config.toml
num_hidden_layers = 15
hidden_size = 128
intermediate_size = 768
vocab_size = 2048
hidden_act = "gelu"
norm_place = "pre"
norm_eps = 1e-05
attn_scale = 0.125
tie_word_embeddings = false
init_std_qkv = 0.0629
init_std_up = 0.0629
init_std_down = 0.0
batch_tokens = 16384
doc_mask = true
Each number is 500 + 50 x the weight over the matrix's rms, rounded and kept within 0 to 999. Layers, rows and columns count from 0. Numbers have three digits each.

# down: layer 11 MLP down (transposed), 768x128, rms 0.0761, rows 485-537, columns 0-127
# up: layer 11 MLP up, 768x128, rms 0.099, rows 486-537, columns 0-127
down485:508473462445573468496512529496536493517458561460536504459484494529484521497521415477552551445543477466501455580491422484556568516422534552410557529491465613437559507518495501508518565471518511529535506581519508496578489501505458494491449531524487555468502560508531512512462530535428510479525541502561537542546524437542567453463520504525451497488470555497447519477524453478460465540419
up486:502583421526482416551537442516550556557537408419548566455539526543519467540615478393361411552532393612461503471511442657512571453461419571475447618544545418503575574403599520546464494507510439498456528464388528514580474475460422535508476494595456507532485458476445442463503497577478439501542455593549472541504464448418524483538462456391483503511586337405545447435511426583459429475491
down486:537561636511423498554564565566574537540394422477579465426475515520515438495522503497496479524574508563392545521617559392547464446542483581464521538479473507464452582405522608480499533420493400496525556413419529519551541599510468491422486487484491395410476380603461527481487571559521478394573503573532511465535465578573523582494420506348502484461490470505472524523441544466500490538474
up487:501508518468477475552569461427464493511616517430576537483415551475466449515513426454455499507479538492543498480541453499531473492556514437491550484478532553489472609489492520516397476514515460540532494500453613520551407579533577488514538488471487375604502528546504527526476521486593495587539485496504563546421508444398439527471521551471412462533583478521424482564435464561486498544495
down487:537453512573590554499510573513585489442393517522444502538577459499616555435448487570399575501563521584590469490363419522475509485493561486484464488566502428504522500452503432433491498517505501474488420486556421405540553504450486525505483463569452510474498465490457525434536566546489509370489614411456471460453615488578489481505468510590569461456486494445507442494533503472521456515566
up488:569495521493483539532560485450530376441484469465468535516477532455588564487465536529477506518475492485534571538564433547523504512520553443489487488520480529550462499469512482500501516562514552523521544474520488468438506522515529528448526500577457434513452464529491458506630506583489452501530433453571506514433505484384419547476555428483518495560507525427445454551457494547476478505530
down488:449494559599462520527421547548506521547464548479568523528545509529493545496575463521573482472507523483495483525510556461545512520540448531527552485544421429429548490413508486525511511466457480500524549516438495487517469545531514511556517519533539582419404539473506530397524434450482530416553530527532437503601581651537566516510447494498579575486504473468564530456584539425504493551456
up489:550521516529569463479541535534593497507504574487571470586391393552544527513473544554563416639465494515521575471501545455507540488592443428466482490545450481484495593541556491481489533396431456452583594507450498501443588528497459515443496492580408511465550407602515571537441488457461533498608455546551565483508441465495508483563401428495488481473438514515431432531507504521526462557500
down489:548427510586424540523488580452499434481497452558473553495603457539513426473495532573430526436452388518574574542502567569501391424548558526438545450439498502465565578524539493501494485542518541512497427543381571563495485416563495534496514539484480562538417530397464459454581544478591498473564461493479452542473541515585605472567449499485460554583488474554530463396553469496538559465566
up490:512440568462514406473482448438419490425551445428502514507529469493549448480538501522515479530398469505486504504484462490524587543568477448568555379484584452509551552482557447592545523417491486516427512438439476524541496436469575509584497585509471523505420586552436486570457557511489431481508474469575439525425509480547493473458548553403465466526477408413483417484506563456538468493517
down490:533574473508544412487548549499646428499454471449493479472510507602491486426490558425537481612563524509442442508504519564516453461500513462547491588433410524579556515525466555335447486495452599482528529542496488516475501526522522563420510489476561530549531595464599546566441571529521468457522481489441563522526540457439500503555438429468462526493483606493503506522522453497513524586475
up491:432515509503524489468492439458558445501497450418493482480452523443546519523526447549498497424484526557462605510549565414465489627524483408465539514496473467516520547562500499526532513470504518467499575446447498566510504509517516495638542571587538480514456466525566505467573519531527433541461451463495525494511530463460519467601583537447464479536468483445529520463514563462579506467489
down491:489457453520488423495448516581589429575527566448562456446465516500416445491496508444577616545523556448506480380507461484531557418452529557514423537475428514526571450502483472398488495523591568526503493459520441530440528513462446467438460537510500440537499529474533462535431511490495438472486578513502521428568479444502479468483466584518503491450440539485436526492587564517514504465454
up492:419539604505546579527569543602485484426584423524573437503540503551500441554496489535419502424403487481477400582513590503491563586532467491548543523525499389610523399650558408533473522499467549443449478547534472512558516544423554438508526522486566505548500404561538455511474510459563484432395500515487525517501475396430530594558504479556481469414493473467584395499540538504519451589549
down492:562513532457392544483561505496456480526488449533463403518518551520386519491454587527526505446425564509564397504483526533440426474533527569542534537451476500482437467458403468448427460528445506518567453441560428497593421493505473582495539485567512459560469565430527522479551503481489486426503454488532560483530531622576560440506481530573491554591465449486497566360371459483510574583526
up493:401462527464407538452482451471509570577547542426528602543524577476549452512493508510503457518522536480577542592494518501534541545567450472486457492480434460537486495502466514510426516402429579505525563427421499488477495538454472494526407585522499516586556449565453408420518534474499499517511444517538547524478417445476530571534552508398437515483473439490537394453485593512554551467626
down493:544478495435511505457484568503474549524520490470563505472492518410526398516516462549525606444603535562490514495576567498415520471487423451473550546470556502540553465508436439519460489526549536492427599576390426556541531531514419516440420541467501543425450495517440460444447486508567483492559579526494390524531574594521506494578513486544480500418407503488480500470586478478572519476433
up494:478581515496475593545487489519501426466481509403601577450459438442504468519554531494546491490519517512536487504494611519546572464588483371528486451536487482498541458488505523487481498457424520534423448581547581537475527458480539479519572532530522504515439532542527494481508473573513505532432549524563549513564467495457497462629534463488579510544507452450579559503509448550562480524474
down494:420525533492473518492488512528517510436547493560457386607453530513439497368489395457484474484412489537480541505494425463462441493459539583600463537525586482578554504526460488524550451561420417518520530431468499474504471544453495428504413502521420478529585513487507534534474472509571509438528493578426530492487491520506521525451451493505434437469388556510486437501456559489401548467471
up495:497524576525353499504516392598535584481545460369595549557504575444453375541522438509460425425478451562606450475471532360491482574551490547509527497612493479464580481445489366465479494554470508413417513494455475537522483442445535424599501483502477522490517453501603402432577554499550457518438456524601518540549485471497577528479450400545473503509492441439583431520533376511459568551532
down495:502462498532358514427475441473517460528415542517571532586468471516446445443500624431481532541507550569549451588559446439421491527465528463496448457654475563485524539504468489446562540604455532482544458566369425458397431488534498572477490471485519563511538455460533505565546489501531510624504583495542589519502463456575562468546374499450520490455574507408501512462565436365448533405529
up496:476489425472449453444479555489412439442588504528572556577470502514504477544498530574367470427407448478516444535522410527527456603540450536482525553505554485497434495425505509476547479469581517417498487499460466512516564408529567483425555565496535425563508522484479475583448552536516475506465450548487456444472411466543474539563534403447422435572578534458476513503543555475447467588515
down496:560555581473547529607494478522583548571405538525437503443567479496502512514511521510497539581516523531500401587529529379496483506490498457489498566462483441493552561462594557464512580571399507500538532532545530524485564452424443470507538457415516549468469559462465509534525478530587409520507545468428435450487522531467528465577524465478540575582537470533591491486479453495535518528429
up497:540493546532402465551548415509426539506518450457531516502419578526490456518543516613520440577487466456491479539445590450525453525565499378493574506532491483542515479486420526450504525563509466403453493494531474591449500446442441412566493498556500497529461504524543513541538527548486490457490525521493522522370485402467494508451471500470472538434469472447492465622567492563553440411482
down497:405494548547517465528490506492524531495479452465555509465435525493463517507464491459522514557396572466467499559573515504466494571441478497554460511537481458512474496518426509503602570498585499345472538460524524479505448534506461507515488450614482487514457513523492520530477456448426402418528477502387534485464483466496455549523450538455525489486507439468551588546493563439526376457463
up498:441592511473440474456517478490542467546526458492629489489463444541568545555526499553510498482417495519458505455566573470615498516522421478613550481533410508497439428530530451460572508464484520468456601472485581531471490445555514512477505566518505548471490433450544538390455468486515495490435436566483543491507468513529529537475517482417540524450459445478482417574455501415463489485565
down498:506451546495520571452423494479463504542448578606547373556528537454534477406504592551534479492523490379473535494392512510417454465445541423479484508509442491462503494449463586537390446416520471517443545501454546405491492568537523580482488456540531432474463476518473494514512507485498505581460565463502447499445528483475515463499521563480453515503547567535528546467482553520520556491483
up499:548544450510445517565535497486534429624526555461556460459450485561578518541564425506523527554470462483521545476439528502481549477577418463467542518510568490586567483674505485515423476551500437511495465507550593519541477430493390390540586477397520493437484496456513449461595494487530529470494588476535575504346446464532478390555560368473464481538546489498457469480498406510466494529499
down499:552547490515485508465515558481530482545580525600474463530534570479420457463422562411468516538585599577513607630452395569412450542461465497439383449536513565526521499518462553473467482573457521397511477544568512511553437506453496444520448453519439529516516387417591566420542537435483553586528424472597501496464488464546510489460527527423576536501499520437487549533483460557485507459539
up500:534572537505511521443648502510534447520515538434449519497574523645532471511519431504546528585555460515536547537544552455523419480540454447503591442513486526582411494512500410496507475510479408519415536557467473499428461494496524459572556522449592475489480477518412511540581445532512472488552533471528563522480512446454474482569472495502513421490520478479511522537474358590545519478577
down500:568461522422481493509484542490392558473450443520537451528505484445477436520509454466548508534524452461415571440530574470525490385450515519525451508490544459496454564565546510490535510539538454414623357515551470524494570576518519504443489478545574493479447494480471476490500543465515532520449499557441473499466549566527586507407609587449499571538575503563463488552498545474500451502456
up501:455450444553534523481601542541567497495497554555496524595471451521548503578548530537535480484455529463504460522566520473556495526540381577454493403558519515538492528622440482505496571515436409359603621500502474597519501502458443501455575491524669527498573480506524443513432612531516437399486572507525491513457437448507420446552411399486477410571588373502450472456446510522513514508446
down501:424451414510568506442520595499479463595489529458456510480437531438394536446445495553516384513403543445498615479504495522488555436473434521561482454535520442465455461503448517460540536605452439459525409557490501448471497652433488493385569397463564598515546535387496543539402506491595553526535565442519544551555574493576520466491624483479495554534466516491443438538504486549526572501503
up502:383522516544455482456501465502597470457529559415490487481478507546498513489566389511545547512555480551587514520658555436464414571493414511449527549576486439446481453496460456534407461494485514531457512546526510498534440378478477508579597585524490479504534478493478494518474474535531512503492507651523559495494447387481444507522467544488502562493487399528488415561503534495467449574507
down502:435563488491534534556540457508553582501522517606508571546593548507449503443452497557574491416526429563505500572559358539505500544548531522489477430515495417519493508573501460492523550552467436479526446525464423457454555662491478597469436471477524465524509551534480564490556500413548496446531558453576493513463437474468553503475509560453562496536459551505556521509581453533466605471513
up503:423585559533531404519509615519544445540528539540554477553466510603515486534537591406570436494497458509533547497525511419490512511447444524505510537521492462594544517546479537519483586545511462475472510372433567630554476458389429349495503465530504444503540520476522573534568503425511483554527451527553485483513436548478478499477466503495527535494554427485562523518508504565527553422475
down503:560556508465630491501485556493451518471545495459457525486527426447496490445462537598581499486484467532416554344489461509514438421511534395535519423450533472493433439426563453533551500438504462507587550535561495455504417539554586477497441504397479526435502480472499470464464507505489570490530512600437434542532533491553498521458531519499447492537475459555581508541478477559480473510480
up504:509530471450501372599507505538366488493470510420499522540481515624506450519594531534596470455455482547594520490580534490656448505542410486487476570490546516578587534504511460511428505507474510484436516523413557464451519472393472514618514473561489429549409579508490467553488481539542429516525498568532462529486401495494466481585542522515547497500571496499684466412480444518447467560469
down504:480438499502477498536474495539438503442501549548435396499531499467534542529409535462572504414510532522523479548421478539367521530519544451467590469655456395512519496559381438522415424470454514500563548502591427409511352525432509504459525455590522587519483413503534462485481417574521504422472460498478558495513396620546516526543434442482517500483521539593508488520554524522539575489397
up505:492462427490416500526496507464551561421619460456504555521490460511526525531564505525455430470454448446531446494483547411568556519464400455471462518499508493546553467532554486505520497487475516368474441463486499481539404502505426526433508499448493542521388521443561494455559496517532495464517454602504515496481394494440531530548382552521482550510473422508470492528492434485452474551586
down505:551476543504469549519413491533487452544522523615449494494407550530459474551537516449525482450621448521499486568514463428445458543539509582499434572534481559536511469463478461471573475534482522550577546542573477512485549593515498510418453522403570536479589486407467618441517509438546496487443568478556460537518545497486531523540507432489522458510475565475531440401539437480458470494461
up506:482560546511514553506547513544526558473557457502513524511396351539497494444578529502454461433501524511530541502487576513567605533550515512588519546526494513483584512476513464513514501453531434514447392419468493477533520483451452464543522541394535520599503440486438541471548504563502485413508482464488498534414479426529514491591496586487481499421582411414512488575446463485511530529578
down506:541501506500538469442445436464536496479531475544480564447587538462452561522460546482493552541534544496539459532504501502448481532375478561455418447454483537523479533496523526433552460522397591498546537570549506510516460513509529519569536501537449534357497523513509522523402539489475459471455539488554472459543471523411417460454462409573485540548594456585451482461518542531482455573539
up507:547530464453451508533524483443413473522522520473485558603519446407528551463553545452500432474499515521496590505442519607585516521527462498634542471512563498531508519413605489483456434509512516562449421514478536616559542429459512522550584567523554450375501459549523628503540463498593497488444507585511510505436407444432563598484478436471430464456443525386408470443437444614495538478480
down507:458489379530607554540430424537454506518482539481432331412521489576512455472502498428579549526551561535480480562464587515455500477552434465490459504593442516337456485433623494527515575531417463458481532482391491527489492543575539538543414537559491574476513541481529433512406528564504553409451520484570450488590557577477484474547495523583598551508481596596500518472491486458551603541437
up508:400513466443509424502510535508473469455475470432574457522584458526497464497616532598476453494411436471489533631498583453491531508494449401478618645468541471619543444550535433481539436500469497341491590511531476501516480507435533487460501455483431531530468478522473469340541622499531440469563509528569522503503403454524502394546597435522514575430448517495565421502514503589461540447514
down508:571526406631522516449553461468447516416483464509543492449491568414465509503484534511555561477410477566444542407594527470503561463406536556485516582496569602380502518501484439546561520439487514531453549405566519528525552522474404430576422587425483523524473435572525478468468527563539493525471550583580573502523464420381494477460499535485555461382482542444415577516506573483467527540589
up509:488497433389480511588537524585567506509513573565565558454423505488484486499618402547364606507498507455530426546466524511584443515644486527508545546500501456536531580516574477556497496509524543420501534547514608579501523526493559462523515479470514453561519477504548382584614501561520415473482485551520475464476497444514518511461489472480440512515525548508511451540452533518423417528463
down509:509565588595499420513485583409393565522442428435448442551535566538487512489522510495458370543530478514556627458558478491459467453506496427504466511505442586434484452567516416460499496468524475619496505437493404471538420517508541588450468481545463520502533455424498483478490443488511422439580525540443461487486485510482464428461529508633491582483469398499478419525566477431473580492479
up510:497527405445520505580494473539530580512579432379564502471480526457421481527582505463482467477431442541518447489514525469478401494442515551495560566478577564546540601505445516510499557471348534495435568530447512524526540492525523550533508533536546436460445471527506435561482501487535490413498511606515489529505433510474440514491390453504435479492459494448509404489448505598450465439526
down510:480561485504415489594469486575514421468582487528469367497424440541505492603505547535525476509506507507555472453544572531458417366534561540491547500473512556533503579496493493521541514455557545375421481506467500526534522504550582511519447525492534482541474545436523502554465546474452549501474528520515535579572560454508563512478570470445487521503517528571358440473514444534494453642457
up511:430473489541448559522560472524406533559517484483494605529481465543587506559429540607375517485434463510554433517489468467505539447538472477536501444581562455478496524523448442441465544495480541455448492489485464452580547439551404509502499472547519504547488494507597504585442489544492542500535421501484531452462470510468516527551416498541504547441539507531494484561525534587559502442556
down511:571474555492511526454441449503470529467497481440453447606477526508512537445521574538497438490490468464450476498473503442440462438506540521515457524506538581498500529490547543573518579474555434518492495462578527447519449616510573428592554524519556470469482488443382476473531510481554496505556527411470584494476497458560474541437538505485511534569521509509501492551456516513568498505533
up512:500562496457495533436440470467515532517493445521548584525441496497506499596572514544587475508435426535503526469564556433497557546505500543429530512471520511460437461574467425524505584484463529448541537477395472542608514512524519453482439469443462524467512421553455467538508583631627506475531473659548489493469332543465428491521412500518516554463443497458503505495601544528534454536552
down512:620428654519520498476452580441482507532550485441331535464437468424490530521442528532484420362629496516479649520438474488457525473464463495503501464507368607541513421522481516566529368502497495500566448454447545554462545488475461439455507491547461508507499461504496417452563547447392574579464467555486523461483472442547511458544566510478569422483481460492490476470474545511478461460514
up513:515533420457465555526505398529517498483539541511608534516419474518581454504536521546392564528436481444476451548491610482540503528561439507475494498484460428546579556558583507459438563557462535481510629526430590471366584490517418445521566466532529531443429373542454480551483484559543546501595616458664464452418449487484494515487485419518470471509445461486492491495456472513588478525563
down513:393512543526543493510460533482478487475540433526455533537454468615471539523495482488424411612494502546487610636384528487546496504510382509444448421556458566482601425597430538624506580595447504530548456560509496578568506549519393491482437356427383647516442502429571594459486469508539476508555552580480544468519571481480432563535548498502484601453430389439383456452422572495559477561471
up514:511477460501484475513576459525516459492510442476455558583457491498555568514513490481472556511512470521562550565492615416624411603534571504479568552574455522453475514530522376550433454525463464542526484516531429512510495505478501490592536483518571443466389476464459459386492477513482488501529502501483478507483477437421523534544403519489511612470466432427585545445489508488554524491504
down514:447546562418445532515501464518532503512583535493535436568542458547452483494522502605485517511504517451485454494510400540569553470424479572573504542512501476533522581533535536482501496580549489518486551495484525515429499523515501600546583518424536474488538557484532485494511508510532471471542533518577497468553509511473423518551520502559439508569459523543459454484493456496593457501536
up515:431565523508498513521479508528481488458527430463550684460450429553484518490602496482494496465446412506545509518449514506515496563498447443506604566596442535411567559491475526592418435436419394489525625425413596604547482468552469537476567494519464405427441535490612477415582400550598477485451473580461489536452525484541488371469438484535476437551553527497570504549508483478465504512517
down515:567449395498540460505503479457521504444546419605413504472578542571543518404579397559466513486416537627553540463461518585540451542525485465485531452526543546513478417607558563545497551499483403526510376570517461571475482497480460357463519587557577564488558460527496499469549540514502529613486496513563514424400613490436648596535409545592478565481617442601440488494537500516620574492573
up516:421500529507494559527558456463567483512467440441498527554476494423498439582532523484444446512518530432475479535582585504483506565492516442451508496588462508524560540543511481528464465562472446453542457535529586583473510458454519498470494498433529510558435516560516499371556447569474465473462446467514527521461488508473458406498438498528546550486471490499474430551542529468528444430414
down516:529447481461471398501417588531475503535501553530487593520578552559489454460507516515506505512502486478413481518499538426551528498539532475488462547370582538521480444550476562535516532466498590513425577413452418518468454512517511480546412452559409584498532560473497459547476511531473452566520526420444483437579511553574487511479515540448544460484508500508466612487480498533543495520471
up517:516555454466525545397524594532478466511502585476498417500437519601564504586513542610485476559460446426529472398563573447444499489518447475543505449544549535392535499568514555560490582456463526572481521512505395515547506376515501509502494424565541410506496385592550492567514474558541510482515416522463574450391485503508539532510553501533443485490541541543567484508501507530563534532566
down517:498506553520503576503495507473499463553523443555611522498550537419542537425507412525385505425522489562418498451426518401537498378490577527467436591446390436393490445469460539485469509504535545476572456505542455542403536485587511493515409501490500602413542514436467438486485519528429563526484450460565424555509542481474516532474450560544502463445484413599519533440495411465452400560505
up518:599649549431399531450597522533397429539625497456562522473436497546439535502553560510397525450459464510500509473476602629509514518503487458470414535549571517515467565488577517556395497550467498511478536486526528451437532493515492487566487566537565408495460423465438526482472544543500486470496524562497479539515501545484548514589555372558435488577506418515522487459492486471410445456528
down518:392597503422517521516463455540532481561458513577518420470560477451452473464536413551508479495569444507455510466571551502548574497597522493554489466496474457521534453401545493488516528443552553423438443351552433457498517492528564602473476494525471470468494598457548489541483460446561519509499461514571521385572466499494527490427482577466513436470415545521485514540513469366573500554477
up519:419519432522390526463514512499465442474510482541594469445490432547500506490545467500470436471497443521543524479519493519604512452533498495490517546478509508459566497531581530443435497496486540466479489461460514534497493399491462460500476504498429420483486512458478490465464496529502484517513488595499571471382458394451448506539422517541570506525659471525499532575510496445539487592466
down519:549498584468516421529501473500507456493569529487508528517540503457503476545471555442518576473540458517508557467520425523408490510548528507549529488570540530501527554460467485570598487459450453510472613491457495448465475509537563599520492452533460568558448456533547501543567442438468516541456432429476548508520498608616553532467498509538456514394453556506461494446471561572462543502463
up520:513462455438528475483494549503427447513513512540510529569423486440581520584496556574587479507487467482591500466535491470506428568592554459538529387521673562511587487488514453463524547506500507468398539489530398540503574549520474515589485551480484510379510498500489451425526529566493481497493421505566444486486387494456497571522482494552448550485501534383448458415517456534558478470466
down520:534485460554432448466518367536519506549425614401504468501557559586428504446520445454527446566501515534428516562427500485545464487409486549405547527479509466500484530546484532469503497531504521586390502516488574484486447439541519386564507525547431472535504461547463473474536526427513496579461548453437520497515551526540584511576524615451574462538505529392587532516410549581371493374457
up521:436561548450525531483517517554475455494519526495559542451436439520479473494548453520520520448495420492507513459575612507547522535494508582517514463432530520562521525486550545588505541499469526543474502521417443499440519458494522506538562593485466459523556569484493548570529477528535493497451497555462504560533445424436396511502460605485527504464658474556579449578501439458527502430486
down521:559478483554528456516422423550555531459497549487450498519562474604527559622500577537534490488544532483518509606469497491442498493584543415516446498559566439515546553513529510441514448507518474458500459476540491484592456445536559490436500430544494544605398444510523460429503502445461502434537525444504572550600485593473599515494559472430435460556479553451500574458391542515486550556547
up522:503532507497485495480542478537506460472501503540560499426464461468476511590542444432484491524458439508503441505425560487487434559490506433488596547523572457520598482513479494522477540525426422437536533423459489600544473478511502405492499549503573493512429476564452541498506536551513493489439528580446601470481452462472553538459486518504437449525507455518514430511467524525525492482400
down522:468522517512551499518513585535501484493522484504440507415459498438505485469489506427531495429479498542523538490517461538426483478526524504506552485512463586526515499544514586544540509537488431469471492535428413494545503509535458473479464514470542439490493502567490502505492505455455485486556583443498546539556508490544528436529470456534531481495515535513510591590539501418520530480578
up523:609529487455517482548543441508511509403524461477488594541423578443516391580498488513458436409518442522602468514476492518526512532481496501478487513506557422573500471491591569530520568525537458491472481596505566485421554494478498534512646546465453441543489446517510505497604490542555456539504436534455560477483475519385571482584559488507430494496543442434462445458427531465520400513522
down523:437562492558489472505483528534422550570492467528497486524474551473461545488481464476576485526501429488502562473463432533436478500552512490552500481473429501551468423504456612513411479467526523534465509423452443444560481519548529516527450469531517532515512520616465421479464495469560604507571553508528550631503492548565412558398519470411405472539493559445495472554436517506604670558438
up524:526506481409440484539551467498504490545506456496535452543434394474484509473552423536449515541447481464505525464532507499569557514501449467564550519588551565434441512492475475494501456432405485501517420496541533516423511450548516501472413516585473460479450482543527441495529450422558439483521494634527610517483482544520553439458444419441474490522583522443442481599584541488505480417531
down524:451527513510485413541477515480450468570501532518447479490483481499472499507446563466494496506499457494506548434399557474428452515578546455461481414538480418497474492507467449506470460520536538602537513489523552444515506557522536559419590538428500481508430438516414456523495509443475565534482486471506460514417457498557481515517491457535488497553528523598546613516512480516453489505482
up525:524563524498458401554526491531531479478507433486515462534520449461459516470530409529552485549451494539459562468561525512480484554538475482491406517556436455486528580504530489567486452475485481452431493492487498506562538440552473500493500507506571530452477538448597559520486539569476581497502529534510496504466497483466457444476492504494474514504563440467533457499575516553457453449473
down525:469465458616514573492559502474460561566536545517474562541573586521456523529478516489550546424498545490544446486473461535437537441474594535430525464520558512583444448523389478450588442461497525442523536539541500450434457544453491478548474494520449461613536486504575506549464509428487489502485535520512577457502611476469544545507504537502482524472545541538488566545547532531534540508488
up526:503501427528536493560506466476508514474517474485513461577379531571509420489539473580559446481528518528540539497494570529560501502562491525521479558418527481650425493556479539657497549567503504506509539476479431488538496462465550487572585428483498486500512575475499548455459488536545434554487514509582472541502542498429488517434542479521427518468528414409454454525594455524524516512535
down526:558480516484549493454485546556501536594466451554436491486569494512491564430474472407467527522456551522451560518547469504445516478429440451498567558583476491393527565570489475490560511466400502499530531490602395513540494456633413413437444538508487556441512440447500479502543533516455555503535434516500540449487513553478462482516513544457595549562480546602466492485395593405478575526406
up527:533486504432456521538488506513501520409509469563496474507535505607479498504523491445401413484396471545503502546513481432567500583608468471506500594494500509522517532581546505564492472521512500435452567516505476520456541520472436446483545488524550462585581481514467562616549520495470527487586533456474555485457449501480395486466581477507533587516613484464559479485491532604585448491581
down527:527492493601456446510440517512517573464463550522514430490535471476499506533507548547431510499491525514465531504520544477482536405423451545481489651475459496501591533462473531448411491525533459459522462560441542486538476496487514554492436458576482474432570534472441494379568430575446492527497446461481431413469546527458480523534442507478487477515440512610477534473506475480566513459557
up528:520563551483461439546514508561495454528570506481632481496519487490632515526479553498453578510557485473571565553587550466546395591522461548549488506541496411479490540533529559536471497518470547534488586535464512568471567501425547450544501582515490431556530522525518499592496490496547431514416492519489535441545482431468540406530452532473508490462475450488657496486492432523443418567438
down528:379466449502623431522505451461495519576473560663479433547460639528413516449567584508487428474482467552491596489521445536509530513509467543557522459483529507512497474592479491487479527459560423578614454531559423569549438518534477465552458451478517523443498517475543548463658525441566464545557474515543531566480550460531560411481516517462615546488443460458405519388425517446530642485501
up529:522465398442486488458617325559482472461463490492558523520503506473584452647549466605534446496514389593506512524460569469435441559509515432513513508513491545538506573440512489547508537543472464572515488440402572517490558403435591518643505501460440497443410467496442439489484572517567498479458485520560559459487509518522522480458467527595523475515489511560539549510466551501565512413478
down529:454447575576539376543528603498535508438522572431489458530506473538507453465502602548467553525483612454454534425503582469487501491529480461505429555495481523454449565451510605434446440511550550476390482458497514435530490397465518538391583420491484474607588497486486492509500418485602472504486390483491486447513510433558481500493465538446446558466573444453565586447488522548493475532482
up530:530540498489494438488542458502554485486501489480454481500482541526561603509589515453517547477468429456585469484570556489537513460531414560469646487514509530407489534540478533496528523535483445400525651599503431479580485516482535494528591482530521546476471581571426501431535532437543507509478569527447603595558486371425551497466483519406453517480495526531567502538514432488488585486491
down530:623476473493480498500559546462491517569501451485457453488543465576557549473475498511561478484449540465447423503529446608427482552595569475519345597449474474489527467409520592509505527445458432507531526434426518487397532456535482559496481542458482413517464610468547475527469455509426519514499530463498470533473523519443511515569415551516502483524519528530439563552467570438488477533551
up531:431561517503512462520492438557510535427530507485655502497489431511497501512448564435479440492544470590536524516503591473559565552492455587580496429518491421437438455534507573544439568523522476450522534557492490570481494386559407447472507475521479493468576527588447533542512492445498425529563543529579665510418488578489512480481498417512499553507499458466492482433472457539506565498529
down531:540368520484602444531479514513541454475519525491485480491504468557523472492582504549478494510571578529548558462518531530522472486444537488465535488467513481615517598502523462519445574470491537484551547529434532441486518519501475452546554497446372600470502622438478532479464456624569521479557470541480523456467473460529435536442515503558517514480481487459484449461442503515588525442494
up532:492536559515434485516581512517473445570551492515526502533446473481559415631571520559581444488492455490475567573477542555465518563488505523479483470514583494493511495462506536530561543498431448438415515400465475570489494400381469434495524518488495489496432404439450485481468499544529476428397514587562449458431452458498527502512504472483504592415448396419499412601462516575498522511524
down532:511464590537489452437443513476439483600568466496472449457498491400444471612426471480569524493486608555483537498490523532527451513558476503479490501487451494500465538490453528612494555538529401487497495500453431513447460572454388458564489525441513552499452523569559503397479493524568406546465527497509530447523523473517481446515618476518490545467516472502451523532626513489546500525429
up533:502509446531459470523516450452408473439547457510521540549464456417465531574468491516505395500471436459474500467443462462510479475471478519518488508463513504550509482493552515483497552412459533496391462549524458543448457425507447500454448614511544499506510498498427453482457479526506529462467448602561545553493462488400432580472523480481558553522535458416540473459540489496518522533538
down533:425538535463563470550509463500536461562477512474485538478469478486477438380503503510532489545536547546509571504533567524454489472531550569571508415468473533523476427454529473519421512432543571510525578426417447543483534611522504518461502427464520562602506498554612507602451514521481546573497440506529511464491486442503567461492498512472478456527510561517478467524493520467474476510470
up534:550568474475503522546539458501380512459515554499479488478343502531537403491506582490523473485479454470442505504574439541593415465530513443521529488543550504543461446559492495537494552511544431496526497450472465456521516464534508483543528450473564447566461509561458511369500453567497409467521495522529471556419490512419500465528420453575462490508498520478551449531438516520471512505566
down534:451520472506551536494485549507487523543523524504442505498549501498460502501543528507589489451525493484534519585441429540450481386455545541558498474514434422518434456463426450490490469558516507557455527548396434471534503527530449427439531477498462597457433453443501534515517500485552431427408522519508528442557455626428503521515566531473552545457525569538550497488541496417487538503536
up535:418534433446547456509501531556511594445511492525516467536462472531500472562497534540468542447470463481505549512548507600526507470609481497546602419516607510533434460486573435549561451502422490581477603529523421509493549553430520569497478494497531469584527513484584486551508479445500469513578497539509558514517459370548495468614465514520469626491571455528499473429497471539480441454499
down535:546583584508610522469503486541421546488515483520464580508540557541482510488474549531488530540427562528454490516540587600566529412535547467557514546421431529420448522506492417434484480522490482503446451557556533479485435493574540523542613569555433465429579547546425502512461534418481441510435524451486465461496486527481489503436546509471509511539543549431478514556440574537640497513506
up536:419569441483569529542550403567559496482465491493562451595455523517545404540536540497508432454477472442546549561433572499510466545595447507470517535491441520569517454550491517554431554467448510472549547448493479517502586597500499511574592495499620462519484388447421557490505561441521513449600519605516539474494469424524476481536550554486456489561552442333441386526364508461493617524561
down536:553453400563431455515503486510595459531416532476518551516525586490514499412581507383564480611514472501515410450615488517531490514496653516460534485465525455496526498550516451475502524460483599452562564649627491526594484506540505468525490557467552471516570404526405454545534497593580511527537513409510383444459505546385451534523508500548524546397541559586469517456497419557514592504432
up537:529558432528466508520635503641552460500510494462586494543441510511451543580480539494562433538526403488551444542528589485486483478526551461541431491539474504531577485481533513521478471427501474463498483503537565485512497473455522411522539489438423495428384482515500455415578427609608472452523469514513522404542478531388469437512434409445425531567629538534521462510447425470481548594595
down537:450569594585450502483451484400533451559423432556513519539690611480463505509501470460527450522546481508543519487446589477546527475509490523617483564415519556465576484487449519449537472531459527580439533492509464511454523511573497500432490540583451608458376499489469460502524606478449541448566440540470557454497499511525521514446518469451522562489504534415512488464471431412529539527480